Each number is 500 + 25 x the weight over its row's rms, rounded and kept within 0 to 999. Layers, rows and columns count from 0. Numbers have three digits each. The size before them is the row's rms in percent of the matrix's.

# q: layer 2 attention query, 768x768, rms 0.03, rows 303-319,367-383,431-447,494-511, columns 384-479
# k: layer 2 attention key, 192x768, rms 0.0291, rows 110-127, columns 384-479
# v: layer 2 attention value, 192x768, rms 0.0241, rows 64-74, columns 384-479
# o: layer 2 attention output (transposed), 768x768, rms 0.0242, rows 256-265,320-329,384-393,448-457, columns 384-479
q494 104:531510506521543507503507496481487519531517469520457488563544481489521467508467505530495533541501509508466459495515497519496498503491489526471459529465516515476476491482500550479453527518526496503515482474508457498479495490519528513519531463471474480464496524479550483537542542504487505486
k110 104:508478525446523496421469442509490524538497520503507541486479495518483479501507494499495510503510502484506537481507481514509486452502507456518507441465515544516485501501474498477527504498506525520517495496497502488457532518481542475528507517523527495462512491436509566490514486447463456506
q303 096:461482495458500485538452472508504494507525472466491503521493533511516484516468542502510476514508479507472503459528548493473491523511458461488484521473537435520494451480497474505480522513516468488484464461461466504513532463513447446490519498500508449480556523495522467489477511516548492485
q367 099:484506433499475456493489495488523485504519524524523499515530527512493495536503514478483543505474491492511502494499502491486471515485513511475523493499526464554498468489446534510496492536498488483475458519476492477473509489529483503514525498480483464527557508516502506514504486506535519505
q431 101:490499470477463521574478468529551495527517563522505507538494511546444524467501497477505469525466472499448521505487491467507517502529432493480517478516485476486478478484481472481499533490518505451522448512480539476479558479511507506481510516460523493490517517515489516504470510476510518556
q495 096:488527510510482468471492498484497530509524519492535530526514484532508470486521529530491508489469487518496493480521511469523489507530483481488518519492517442535495497494451482499487527539484428535485478516549486556522539492512475502529503531546517485532554515514471479528503509534497484479
k111 105:499512497487546479499462468499453506512497492492538501522532473502522463472502592509504487516513554476471533455475484501521516487496502497493463525498446534478529529528493537529493522517477512523491509519526533520504528508531503488511552532507530480520471468498503459497505535512526454498
q304 083:519471520481497496502474534476542478517512479511454501513493559535515499494536491530507531495495458484540491519494467515540482478475532459476494474522500496515469502475499548512531494471447495498481517488491513475496531537532540481501464495486471512515479472532516491502534486466471480492
q368 100:456525532497496511531479503482480462505524471484510505476456495477530497463539507526506491480528531508513477526573466496503486537473471468512459476542475479504494553502538518471517530500522462530490530483507469475547515498503546501499489466501509496479467476505523483469510516504486489473
q432 100:521528480495524480466497502501474466485498461470515483476497509438543481496519496538495518477514507479528485509544516514538503494486539464484470510482531485472527521499503523473503467546482530531450519504535491501508527518501529518497481498524500548489478446480525480450521500548498515449
q496 093:486502482467543509495511502474478490543484489486490453441508482498478501500478432453501471516510475471500478545514476477515521503522521494478502493521490478490525530454534493504475483485478504483547487513475476509467499483450520486539465484501498458507499513502496483494479543456533526500
k112 107:469514501459567492481527493497509491476487520500475505469526519506500468490485488539482486471518498541544495497529530522478518504506473551530520493505548535509513535483515458516472509511505505488495472454475483475452525497528532520522507473491514517488542517495501502516521469534524525513
q305 093:469485483500490502490496480477487491470513434498500468461503478488469505478510525506512522520526526482493532539465501525524489474511506502493533485489441510493537490512523488519442476512483478483484477520523503517524486464504522507522520504520508459486501489441493542530493492475452503502
q369 093:472488499470510534457484492511500508524503458510534466506482536510511507494507493501518531513538554510541513479488496536513523458493466478500474504499500550459484483496486475495474498477469536470543510496492535520456508517450511502460465483540487500453501489517484491495479468512552513526
q433 103:517489503501493576498487514457477520519534488498498462501510551533488520485523489500500507527515540486513488522490479523490520529525476519502492528500467559486520490503520530539501497456504484474518529528480505491533536517488486478493492530537493433510493498544522531497511513491508530512
q497 091:472492511521524543494471495449449546555499470512532511477513441524498498492490513480507555494532497508516499521493521516466527505462529533507482514501538535466502524516562500461481527480462507450525523469473519482487515511521484478491500521496535472544516496504481526503477509453529490480
k113 105:493489469509445500460480508502474514546462474485475493519485432488539491478504531486475500490483557521425496496475519508496505461470537476506479508492515496467495501483495494502496455484472463488494547489504457526537537458471498488516487551517495463493509465515504512484522484514504557472
q306 100:488512460505512508498490509500502507486493497469479537500475478499492483453540494526487496468540497470555481469526487494516481514482490503547412529516471477525497491549513504537504493497453494510479489477476517527454528580502471474495447509490481507516481483457470499517502473494492498475
q370 102:477505556528521517501537499493495521445512478527459522472510528514547505481521530491505541492485491517490509482509491531504503493472481493494446503498468507475451504521532481517542500459488495511457533526472517524532485514543437477492524495482513497531448487528511522528527503531467492503
q434 097:519502487525515504540506495480473512524482494490474516481510518507524505498448473517475478474522466496501482503486520488459525477489473474507500511498467485502522502505546520524488514495491490545489519510535518508515440483491485500505477521525539473504483505500495493488508490509489507517
q498 098:548500543520512495462518487474500537477506470524489524491516490450496474480501542505462521491524495528515459496527503517500476489479489496539487522495537508519491513534535515533539516465543491503484533501480514506508500526492445504500500547532482530530500506539513507485494459475464502512
k114 089:544467467528501526503474530499484466545491498494512466463461493585485522493493515532500476456519540550518520506462521448534519499498505474447485475505564533503495511451519544523496474493563471509487489468511515508528496464467510491470496511525474478501448499475521491484534508482500504493
q307 089:504518515489513508486511484509502511469517489493472533480560465440508487510501497563504498501524505506535457506488493458483523476505501489531490500469524477484518550535513513525496509503474489546473523518489478456497514532501508497496487500491460520466495477431520500482541484510486497516
q371 097:507507541530493489484480479536480512487478487517490511522505463490518476480505480509525482510474488504507534532578503531465489494504563471505453506508471467439488504498551461492481502493490516526505497544558478499510503497499516513527480470472518516489457478475495485496546496531497506467
q435 108:526503506481503481423495491486481487512487499513508515495505495510522475488499532516503507470525506515527478468511524513525488495494555475518479521473544488498503516538515509485497507544502490525449514516557494509537494507498529493552485552535498503489517484466502509469509494526509484449
q499 090:520482501493493474502476490510525488504520502463465515472501455456499462503522529521499467504510503510465489495498498468504466469522499507514493535495529579474484482551511517521522477516520513504482514555486513458480486476499474525524434544523503526475483473468483484491523442482530507488
k115 097:506481511497496522500514500485543508505477499497495489487517533510497487491499470524511486476502472498540514522505492475474501502474509499511528492502541509485509555511527514521491499492543499507483485503474497504519491508512521533445495460499506506498487555508458524526498473478521497509
q308 100:482462498481514504527514452518503510506495525475481478493489457490490493490490541480539504505476500491530524493490514496493500482505496505557503480461526495471549523494555488470488509509536498531486497497497529468457505485465526565499510488513502499493459485461437509523502487489507484473
q372 106:513442520533512494472492484526491522511500535488440520475517488545494537500495539464512531485465481500518507465467543516546526458496516493553490495457531553493497440486478477509533479487493526491487502473515505512479474496495482524489517516491525507527476503478459509490496458473438498497
q436 105:501488503490481493488448475501505519506501485528497533521523525527515475511483570486458484533484517498474488472472484473497524477505478497502541527503484507512512486516531501531511525482550463505476533475491498469504539488481440496563492569514512459493502507521486488483501506494459513500
q500 110:497447514483505473511531494512496506504487495504486497522470486481489487448496536493468572491521527509493516478504549481475473501470499501534509528496537527487528473534508531488533511498522522516472524522510497479488473468506519536487502547512515534500493482508487462519519467556478495505
k116 130:455461466499439514516516490510499513499509521466508533505478480526519541512489552477481501442466509495510513508480538505485528477508545512484456480505498526488474474506464522506499457503536496488495529463460494472526467506503473486491519539448499530512501498480452486481477460484496518519
q309 088:557498488505492465506527510485473509483518492491508515507477503536529497504500518541504486487484468497535503494503525519510455467501508476499492502507498463484487505509503476518479500439498508501474464520471537480528500468462537489493510521566506500450504472502502479504476513507546519511
q373 099:491492458484518492504496491478512550516530481476506473513513531542490511532482509525516498477524486518535519527505515490534469469478471486484480501515495494542476503505509517537538506526480482450497479472450567520464516514458524475485490508523456514478527463506534467494496493534540547528
q437 103:523480505535491508532509460507473542502538525490468493504529511524521524513509501497493531533536486467473503523459507490479471478528435507494501530517472535520492498482513539526457471464525500495528467523440523473473513474456510493451493455501511519497504472510510467508520493493499547525
q501 091:481468452466497485501508451488463557496506513475558494493472466496498498507480527513516472459524478515499509488504513483524494480519505534476492502475499500463482476474486478503525524510467447485515512489461502527468523511465509470520527470522523500465533477530509476504533538532484476512
k117 101:479492502487518519496471489484488509511495511493487498470479479525504470472495516505475500495535513537484494471495480470476468472493504483459444507470512470498466492498522519491492476479482475503544515451491514510478488485491490504511481508477529507489500534514540517487495489490510517509
q310 094:492485516507534466515493481498500470534555480500548512471484515485504480496497507510519480493552500506545501479483498506495491495486463498498463452536485525495500503489533490525453511500513520459481483541457528498491517528483496525481459529506520511506506519450465517513524498515506519475
q374 105:490454500502458503520494495497508533552520503488536502481457492524500514515478477465484489502565518499518536475456504508526506480489511472518456491540459484487485485501528519553510490514517493472496493503457531490446476503462484490488463541522495540539508544499459527505509477503475457486
q438 091:512490480477512516522509499478511491487504511521522510438453542500466500486481489503489467497512484495534505452423506524507483486507458433481450455484459515495501476491556502521492508521519454485507559502510549513486476471456506471519522531488543509490507506489497528472495509521498481467
q502 096:518511510501498497515490495459538459475518519471537534481463517524476514478490487489477458502482506536534544475476520534494515522482469486506504445562462494483506480485533505492503531500537491483506501490468527487500466505483464509503504560528503524502497529517498487455506499539490551528
k118 100:492455479481466486509490478540511483527522471478502462530485505490493520498504542496505491476527507518470513513513531536530482496502525477523513503501517506476501477499549491486519472502524479522469501510485473477484468462484534483507477495484462533503502493476456483447501489447530480510
q311 103:446463467510506529484520491478505507577473515511497479501486455494524495500521520467480511486513521493522520528503499479509513513495556532480506506492491490518487535494485466520527453477483530511494510465487440455498510503496535537498471488506530532544485488516462492507500503514478489482
q375 098:487476470464505526534509529494499508530493447467475474504488504525473498523483501483494508490499498490528494495467472467532529468507517490445509494490454465486496473480508477491482531507491536537527526526505473510473547475518499507496518520505535507496479499453394535475518463500464482514
q439 091:491512477494463523552484506556494517490543481457459517459494491463498500509485480513505485505498500477494513486465490485530530493515501512481492528499484529469544529462506466524485512480518534498478548499484467510473494507531474529504515496542527471496428509483462529486547479539479509528
q503 098:485478475466514528535492508463492485511517519520474500500531489507522499515466490478519505454549490494511485503503485427494464456496508517464517455472491491490527535515485441510484529488455492507535495520507463496507501476522490487541500461515553499481526513438499462512495520520492499485
k119 100:493507472479498496538516524493525476495502527469535526514506532482518481520490514517518497518493491510530539496507491518481500491499481502495485484472493457562542481502471512486482530493507504536510514492494469479458474483506524513547474502511504536483521528471452455510499540541520527510
q312 093:474516523500508481538471473526532494515488519485455535517524509477470529470486496506537482526487463478512509526464484503490563511520510500513478470468478464485505499493478507487457509511500516534502470490480462520507515509504523522501525522474496498502503491450500458504521521497489464517
q376 097:521459487542488440473495471494506516516510540483500521546488476513476518511464486464527441521483479499483523470494490513542509553500553492534462516546444509456473472470515497481520469501510506538511513548555475510459484498508499483502523472495509498494501475470491514510468525510465464485
q440 100:523520493498493475451496474501521482502466507508524514508472469514469494516488528516500480459481530518500498454515510500520508515503527492536500504487477483472513503511517473490521505543522509539453503487570506548509500495476494497532525525527481510471510495498538502513469514548461453478
q504 090:510495506537433481493472479497552481535519496505491544551464459510489495508513506549460459505480513522468474486476530476522479472497488493487478437483473560473496465497483486529541484502493502542464487568482483510513498482506474505516502513584507497466505529463465492529503503504498477502
k120 104:512466504498489493488487474489498528500505500471451536500514501461539506482541541516523477481491484479529518526493483515496472480498560498512503471522487495515500530500475504535472475509508517522479485523483518502462470505542523514483482495522514535481480535483431502493475511477513491519
q313 105:544462498481527482523510477529501473489537471496506509509477482524533511494508539556509484442457538493494491519492466520494479488484462491531508498488479528486486489452507483493469483474483474486452466514485522441502527477514474502494491522527453541503482501461475515473509478487492482506
q377 098:477501472489500513498578443516494494506546499503480517452519495525522511520480571515494546467510500496485495497479529485574475464495457477465531494484502539527471477491493494527487469488438456501480517507497487497486503492492492470497518540504511525506477488475531512481535458528472546503
q441 094:490480521503484498541452450521477514489516537492494554515539510545521509507473545521463468501502474493447473506492505488481504481516455484523548519475457577464522517471521534545476495494491484526496485471487497458482500503460462513493526483485534483485500450515506494540505460495473528547
q505 098:450475492497473478505488497527471528498532525473479489470469545504524510505474519518506529461476500468496499498491500457487473456475482489506528531520478511497473523488527499520495517525506495569477541516530489534466489511488543538466549499538495531492485470510520503483493487527477498496
k121 109:506488491535510524561528502530507499494486523463486495460485533545523494558488550494532507472494503528544461490533557491471514491516507483513475493468457477459494482528468525531505549494570499527501498501475515510527507479480535503497510501486494505498484483486521499454503471496520502511
q314 104:516496478461431503524490507517540563515546519472518485490506538501448480519515491500471450507510507477466471486532535509510492532534488449465505525496500501498490479500490509509535488508526495500513505532470509535472463486462488483523490489539505482485523539506531501467480531470533516496
q378 097:532511441518452477477521516527479495477451505510467492532535545467488518463477539482434498492506487482531484453493510487480484513474521505519498506486519483516445490546461508542501495497540494466489521503479477487523499490464498480522477504517525506512589488515514475437484493425508523504
q442 100:462498489526441511552527489508499539524523499499498498508503539549461560484502515449502502515462476479482522510483508520513519521519508503481486492519506489486463455520505508530518491443507506451539487495478486462488525458469448472454470479474511512492532471524509509469516496426512496519
q506 097:483547488493471462528522521491493503527502486461507506519498541454504524498493493506472498471487486479482493474504494488463491476494524509527509513493525526517452474518498518523458488501493499453509493490452468495546524472494481456512471475476470549518531482481515527466479532459503519488
k122 101:499519532498533488504490523491482537505491491525502477473505478503530484548443473532504509521507475468484506478510502480463499477508519512518504513496459476472529482533494520507494472458434509498520544519492527476489493514518470537502488533518464467525473468514462512520508465518465516481
q315 110:514472473448513486481496500492482493485487517480498494477523486474553494521479500563501492475478523511556490495466497473517477498461484477547491473450465468479536523529529466510458534499431512516496477487486494487458520506539497498484519504495450504501487504481426499485490486524468510450
q379 121:480510510476527491470496454510489462481507495512482551483514451489542533512482553524496528466489519515505495488540497522502502518439461476508476498505509547501519495500508455487452488477475474493454508512516515520520528517488479483505524476537477495474448491497488504515510471537498508493
q443 139:518478487468543482440483458507488515517539480481516503519551518500561455499497581539497495480508502488479491509517512536520523491470504455502517527476486517453524484561499528488486496515483481513481514493525484512510525512504481512542504524542504480496507462505500480475512503523490509484
q507 124:493469478491468482454482477525466482527556493468503517493494449492552449519470544519491507477568528475523515455524494455539484488486503497512503499483481476488524495515508499507494498534453505527473482527517478497439467542505476517516453533514529483498504505473469505499482498510496453462
k123 108:519486493510505520482503494480501502523496505460522510538543537506538464499523523521482471484511462528522499520465555499461519474497503510508459516440481495472520518493513479507503500517514492539503451512516511481488536508522530547493451482473496507499501475504445486457499464469502498509
q316 097:504480504521475517548455481473508471517473514466511512464524539521500520517500484470538457523507490475541592518512492504491484488520501501460495520512457521547487505482469492500532466448498522497503523512535480554505447506482535508456481502507508487487452520478508455481501488497502487498
q380 099:515499512526488514542452508484489550552502485500529544475502528467448521496516456512477504523508505489547520483499525490518521486535477505528505505496484540515545506465457502514538531502487511458527516540484524552505458531524526496444506557524473437512480461491491488443486481467565480508
q444 100:523511546523517550505486561511484492516484463504491489492468548496493486496533479492492525505517501503560483503490495493522497459536527538473495529494516499535510495478450538483543495487493502502520504534474516502534521493503486470484519529473512479509498511515488508461497447486499496502
q508 093:523504522512488497499489477493483501508529529458504535527497527505495480492491489505471472514501487534537483502486522492491525480538533529505516472494465497481495517477533454490528535506514470510501508514511508501503502502516475477498514515554497494521527492444518493497491541478527518475
k124 112:464473513518482483506453497530452542483497510487490496485492465533472537500534456464494531561477490513492461510480478523506485491471480485440482497539473520473504489499488503507452494500470494518519468472520507576505499503515476495497472477514495518506551504512518538485494496518475488513
q317 097:493456478450464528504486514525525551520500528483471480502520491512538513538508518534476517470462509561510507466482485497489490458502514505497514512477517477464521477514476469459509473477471501548503526488515492477475499537495482524484509505532503536502490464471435461478473529495447475512
q381 099:487499462485478468501490463524511472502507537511479539515540473507511513557457494486522496475468506528496539474467530488504455459509527508547492530473507452488544441508502447488483456515448484521520490517481470519491512501494494509525483523511478490505511485481451485507477502493484508501
q445 097:524486502479516476477475503531513488487496522516496514499512479536499523508470490479520478475514511533533541499488480511506507484506542492517481476498484496509512465520496488480503474484445469484509474462482497509487515503495494525528566536480484480523528519520460525493509496470540491434
q509 104:475486473510479488475456473529487472487519540443515570499503499511509549515508494520546498484518470525492565506503491486505487519494506481499495493523469473492478485500474453489488478534451531533470504535533492495472495520529533526540516500488480490466474444503452548543529475524469473482
k125 101:511490458520453539516503509485528518530534489477547471522498530469477520529530513495510480499511438464470489488521519497513474503506505494534482526490449501490514497499452515486528510499529488481534485541507513488505494492489531481490492516486485487544500510460449465489536514497513475519
q318 095:542462504488508451519497502459506503488500507525471496516442518527514502540485538454514502488426444486517504494546477482484454511506480523470490498512513529510474522486494518428534526506528463507500512478495487501445494486519546512468492482501511502547541550502480507488498456461504494468
q382 097:528495467498487455493526461486522489528478529551475526494513481502469525561506475481449523475477493481496494467482491530518518519506510494495513546519485520521486504504501500521498505504525454485485533503484489506510517509527482479516511514474466501514504489534438496487491485476503480490
q446 101:510502519451538458446509500501560522506514513511528514506448492444491479526518503489533519487516503529529465473488503507534490494487509506531475474480491473479470498517541507451498525524464491492488475498489511458502512546508531502539489528481477524516500534545462524481467481507502507469
q510 094:542530491472485478438487461531508507479508501516477526526473507479496522512561461493532516484435497537478505498539487501510486502499515534525496522524458487516525504536509483451496522569468443496480513530504436499492513510499480492522456501540483488498486545510483489480469499489471487501
k126 104:471497477511461492514493459539498471511487501496523514515497491523472510507528522504543503473464500495518480471503536550520482553492488477470475522516471524498510488531498534489499494496524489517515456521468486472510501501529498545459533520476495536511488485471463487511536515487481473535
q319 104:479476465477544487520519480519497484528534515475517485492522480428540449515466534549519465504510478511527440494489535466517516506491505499548498527488460505485530518521523520512523546540520481515448493482505501480485472468493498471545480488556487502490453543501491486471514489519491470476
q383 100:475508463490509518512492461526485502526536517498459504450514498447493483468507576538472487517495516495517469516550506511435499526488518524484544497481532548512495511513475490518536503509517488521438528481518487480566512488502486489487486492541518497513467531500537530510540505513502494525
q447 121:462495473459516493512434455530501518500524515473538527491509483464548456512509602521513490530505474503485479504514506497487557506469533486518511495441540486499519501523522513499487518506551470526447519476524481475493542512447449512551446537538558482490484489486498483489503499518492474495
q511 095:483464471501485451470473497486467490519506466475458500473506439468505502487503507566498498520496564523459443491474523465517450480466487508535509516470514502508500491511492495515522511519521521495497490478479502515470520468459459495490455460524512521494471525513519498484444477470517473472
k127 095:522502503477536523465493515501533487476518507502466502504538509548512469528462487545495521511522505490516504478482499519489497476500519510513472483479540524506504509488476515501497494498497505529498483512506498503521511512611499565535511501491497499518538519466487479509470460514467458474
v64 103:516492458433498520527536486502520494457499499540492523439529470476521511465525498492511511449530503511525524475487488496525494466522470492471526539533475487551542531499516513498481440482476513480517476485485465481486472490533515513514522474485510479508488517520527450557508508527443478483
o256 098:502492502518527512545546505438498486512526488484545425528504519517483498534472484450488522511492492486492523482477477491475488497520494525504490516498528507515532506497489532520508529513519457461558504508494532443497505488539500461510469563467512488510510486506471524511528481475500460481
o320 107:491491492509528551467478501453534518528525479526529450480466494509495508521468472475494507505490497501555600582505483476462479502489491451501537529513524510503505510535459482477538528510519514458490473477504494473496520481464498483472477568505527499492494511492473510511498483509489479493
o384 106:516498492532578573452490530502543533505539479517527417505507493482516470514491483514474437529488470523551547522518496478480534508483484447518515504515521516480500514507496480522539523514536462471536497536498513497483479478490504508523473513491553488494465519488505506525512478486490502491
o448 099:452508498493527467484506529452478476524576427510538445504504523543497500502488445486502545495488531506504507484510540511464509494493507505495458450500512507451477498501498498482511529523482490479437481449489493457497503520488500480444481485512492508500478509484455559451502459459495503499
v65 099:490515468505496502469510506498496507461481514468470501526506510466536486564467483484442499525534444531551511494513532516516481499484533516505526548525526460558492475504456514531539482501477476510479481509522480498515536503539477519496479498523515471485511518510511524483511553493506522554
o257 096:536512532500516520495454516491517480516497465510482493519472489501503502483509537457521476525524488501516510550482538500521503532494518504508448495482499481530495473516526524480482514492557494511462516522501507498523491455511495497487537476481501437464518494494533515547480535464485504513
o321 111:516526510506488508513473492487488494516500510488500488494503485484488521515471541475466499519510475489499499575519528461446463498505465494513518500491494459527471520478541551498502517497478490483497497494510503543523513451545453467483499515518511497483501519473544520567500490492499476526
o385 094:522514524482463499496444491506469496519472482513496477465483458479534523497492490465500516511502497480489493581486563492478494469505500532542496506515512513468511483494496534495478491491491508544430511500501510522499477468518509502497493501577481481491527472460497534524512506507474501454
o449 094:512502502515485462558461515510494462526522472549504512449455504459508517481519528491524462493453498498513550486523518480507501503497504531491470498494508506521477529465493481476490472529516511475468501483505473518488494506514516451458530487492494504528544458479512494515507477474515494488
v66 095:544482528454539550491486524497471525508491513510541494526503518478539499506520492540495499515472544473495508487495511522486489524498472514457544558451528524490544461531471470455490507507492483490498512481487447511483487440509555507527494517499540539476517505536495485507472480514497484527
o258 097:508517469458461500505468467481492506519511509518498504511503492542469488538492408522476451459482507478518499497488533470540523455486500512507523473475441479470510536502489507511484493532481520495469533496567492531464528522513533539501500473484524498491487483520440493514539533484535516512
o322 097:525527498503457511483476484487477478492512498492476511491505490527470481517538449505482543493505519550479479466483499510519503466459522503512475462488474480483519501494537472504500492537468528486529539499527457504528493499513516517494548496467524488535480529513473505484535520536530504487
o386 095:542528532493489488524521500471488485543509500515494536498525493543485505505522503518511527449530481552492489491498495518521501514503504499496477451505502512519493505495525477524497535461478481461490506509513485475549531498495506473535503544496491471570507527541483499503520495520512511464
o450 097:483489496502472451502492490467510504497529525448524513556487481522473470502471493486510505465563531538525534526507465506519473469455512506468495512499521489509510529499434500519478491489536520547551499536526512487534476515571550510508481540504498482530532489502410541535502476494523523464
v67 108:487511475483467521530517482475473500485516502477492531540507463485482509503550510552470519508546513507490536481476512459574502475517513534507489466503476519526470498502482509506498510467534482502501525540487501486522509479477471494538494501534526508460529533525485481466540536473508516514
o259 100:491472482503500509492472533479561503537499497488489486508499541521509514487475564482521523467463484505464548492533498501545529522483470473477516495514484508509470448499507484509532455513511454459579454499493496520546495440508574469514517471523474460484526493495545550522509468480462488471
o323 106:485475466495481503509523517505557488499487519498454484467499492496480506471505552497529519482492449528473519483517522501519520510486494509482514477554505491459491501507503543509533493498514452490529484560474522519560536470542531494501496481510502511443534518492536498493501557463474491464
o387 102:484479452542470491488513517534491520478462487481485503491457454493477512491494508464534531494481488517488503510481524556456549492481495526527462501521477490480526503485493518465521490511517519528551488514529499505510501493528503496496489435537535503484527511518539467523527520518459472519
o451 101:498464519492508470470469526525544484503502497547468472468499554514490527517502490477481492539472496485493485521503468519471524521557526486488553488483510482528550478493520521475487524496500492496510479477491502526498526520488500476489533464524535506518506489482552493504515514504476470517
v68 102:549525490465510482522475506503554553560490522505525514482483520555508478505487502504509513530468574480498492500537487515508492511532513505487561492528544455489477520523494514508505511543490496463504455510507492529459513523475502506525541497457498474548467521482499510496484492475522485470
o260 095:476470526492509479517526511505509501480478506446528525537520515445521471508510486489488513521469488498523510476480478522524483452473504507495511500500472521501534501502498477516526504513519502527530526522503468465507495502474502397480464506533455528506485518497492517479506520510512516539
o324 112:500501506502512496551544469470506520501497544480479494530470524492498465496501477548511505530482503506482486497511504520544524491462511514511493483455482549506507495499514494529503465475503532494427511496482524503465499487490544466465503533536497468516484506510452505491560492536541556486
o388 096:524502497477514497523501498531507453508517545544543469494497513467516514521514508546487516510488497505537505525492495478512503462467503501517505472474486524499500447484554502535518493465433484492501543510472505480509510513474501460490521527513516510505491513524477494448517476522542561499
o452 096:497483507497499483475491524482486456495512543499501472491503492495469475469498462536499513511477489492483475473518525512485516466460507499483489529487515525522460480491473484469482448496505451489456476542470487489501513495525504490497473517503501508468525526530505516479472485504470499546
v69 097:463500485498533476502503494529479533500507482509523482480458501466489464529546514513516511492554516498494498504493513498505486462467515515510482496539497486484518473522504455474480573516506480521505495555485481515494485481508483486543494465512491471470502447492484502502521465527516482493
o261 093:508461499460484496551463554488513484535499516515465529523534462491449495523480476496470480497483511493547523523507488490506521503484471553503515558514499468491541503497511501524485473504522519494505502478506495495507502495542511505476492476499485477521522466498449508509480522482522454484
o325 101:516491526441514486561481503500531497563503497492497517535495494517448528509520470514449534445530471498479526504507504495510490494457490494433480486549498464464480525513485543498476505469502508516526501515510502496525479505549482500492514483495520486512537487502464458522524512538486503493
o389 101:540473534470464465542482510482463498507503520511521526524487489516501521507497507537486526456548507479455548512497528543490480474509484502468507480488503506490499497525520510488537504436457516524495479514494489504511507490548489489502498557515483521520519499504465487504548532560458533520
o453 093:529507512497464486489493478523515434541540506495462536518496485515515498441449526507491465465509520525507547515513470522535500510507525507466502528488473575534504525506486528485497469495474462481551510488528478505558488509565472481526478488481492470532480468506470525519490475503501494457
v70 106:512446441511537454459512485478474502538513494484525503504535491474470534502480502536480518480519534498471489512460508543482486511490553525505499520504482533526519518504503505515558542545521493486508508480563472513479499514501488465490475521466486484523463430445472477527466488511514533495
o262 107:504505479455511480476486463517526498494526516522482524502493472487484507521511518484520449502490489499508498499508514522498519503628486508527495516506479455488508493496524492469464525562482494499423508479511492502463512519509479500519507476509504476509481474502523507485520528475453511525
o326 106:517524442471477496551504454522502488510527515509483533506508467514521474514515478508521491487476494467483486510519485515494551480565526538489488499501519516497510472496543492465482533531490543500477540542495440506507529490496450474529526488479491476526478500468432499477529469498428481485
o390 104:507517535488528491523476488481490440475475506517517507497497487457500469506521481464508493464463511483501536511559509463548545530594538521478471485488493503502499543499556511532511515486466509504459504513476477497525521531519478470517498513460493493510463483496487515492522491502506481491
o454 092:461466525502449481540471483492505516518544511498504533507479508454541473512486579491527493487532484506486488507492529501506517489522501449496490519509526557496474497546497487508498466490504511485396488495480504497508502481565521512526486483482461490512494512493499526523466516523479467476
v71 103:482473459519510539487503489508521477514513444502472517482499482542482513522496511557539490499454477529493513536504528497493500488529532515518476500507482529477538507530463514513489511520538540528493514527488508484496435459514471510529510493492500530498508539488501520502543500470492485464
o263 098:475482534533482470435513494487506513456479468538436487493450521488505518519530496492484510529517514493517458514491448518504473556445519448521497510485523520485486537492478496542483505455489453512511515487524545481502470481471494431464495532510498512518509543512554478523472461487509486527
o327 106:504485508514480479506493540498509522460464505540438512507485550492488518477506522488495497523490484501513514523487459583491541504444531461519509487479540491457547547535464521522460507518536464454480507492506509502554476478506505502495512492505500524454523534506507497503504508499540496506
o391 100:501526526548470498495506496542514505442539533537511518473505498453497505494475482506452472491505499541512538477462479529482489430473500482477479446490504465475484502528496526503479512488445478449556493467495511533522464511522484492505494454486490526496508523509443484466531522489565512469
o455 099:465503506526510518459499535487486512479469479488510515512558523493514488497500476472492536499456528462512494464489492491467505513393488484486505508526498532501541514518528516499471479481466484459526501509498507516507504458469527507478505527490493509502476520458540471491517498533534478524
v72 096:518536525489482509491504499496455487498489486511527485501519497483499473448473507476549469482530518472480499543488523469515497490526532508500488506473469528483487535466513450507508504502495488487532441458471503487487468501499500508516584477481497453487511443498507512492497501456495478541
o264 097:465483526543490522557519520487475463542437488499515488485487477488485524509497482463496577494498497478509502490494485535455494503399527527465475500510467508559510516509486530557500492488540513473596491505486496499515468464490509481507472520471437508550532549514512540477470477522505457502
o328 099:514481484505519492537500524490514482543483482530514453472461487504476507534481486487497519471512495458522510493515481504465508477434525530469510514547468532513497510526494528528546500498504480442439487528487541502483523504482502491507456481511461564491522517477459526526465516500513501519
o392 095:498512466491500481528490522494524520477451504506508487507443433522490526543506458518459490495483499519535509479473483520498515476439517520484537481494484465519484496503496528514486514521529524448642491496513544509420543506500496486484490463476515538491485489491486528540482506511487471502
o456 090:515508473492515506503515456506512489490487525536471465500469522541454575522527392477483525557505494466523490478485482491488508510446495499538521458508488466526481470524566489501468540488481500495427497485487506500478512519473453504472494496518514520522495519481463463492484508497503482531
v73 107:502496540554504461491476503503453501483534501451544519495537479485480522491519500528485490564548527503484506484508491510467485488513513531507501477512530518507536549501523463459517511513484513457498510479487541538522562457550509476479479531512501522444504509532504523502458505512524534518
o265 113:464530502503470452495484487504520513537484508540502569497489460518504472502497503507552519483514496495488523486526561506530555469452535486459455506477456485525488496507526453445516466514488490516474507511499469526472513491500544519496459470510444484529516517520531490503529523450484517507
o329 107:497559532522462468509495530539496505494508513509496520492504497504526474479514539499537493489457495473470520495518510481534517508458506518482487483465471494528506476496540481501520473541458466514462526504477506531478526491474544497511500467532458489537450497514521477474528537489456469538
o393 100:511551502492457462528509525490480478463476509510505531508492461513526529511520478499553521497507488500494504501494531535547535486443533502496459475423484475497467504506526468520515513544446509509557492457500503520527493509499536501440509508494460522494475469509487469488492518500477458523
o457 096:505510504505508506501510499524542523486459515530491465480512512465498509502521500490520500494475476495513471515489521499510498504433514542506559432464472521523493499527497514493505509496505486478537505492509499501447538530474478542473524497519508517518527521504497485508478553449494509472
v74 096:505488509499506490500493513513495485508509491528529467523516480488498526507508491494524461497561474496487502489492463524481499499498478516519516507500492444506510457559523431465525546491520468490503493498492504498489504505521501488549502487526479502482454528537493487504518489518529539521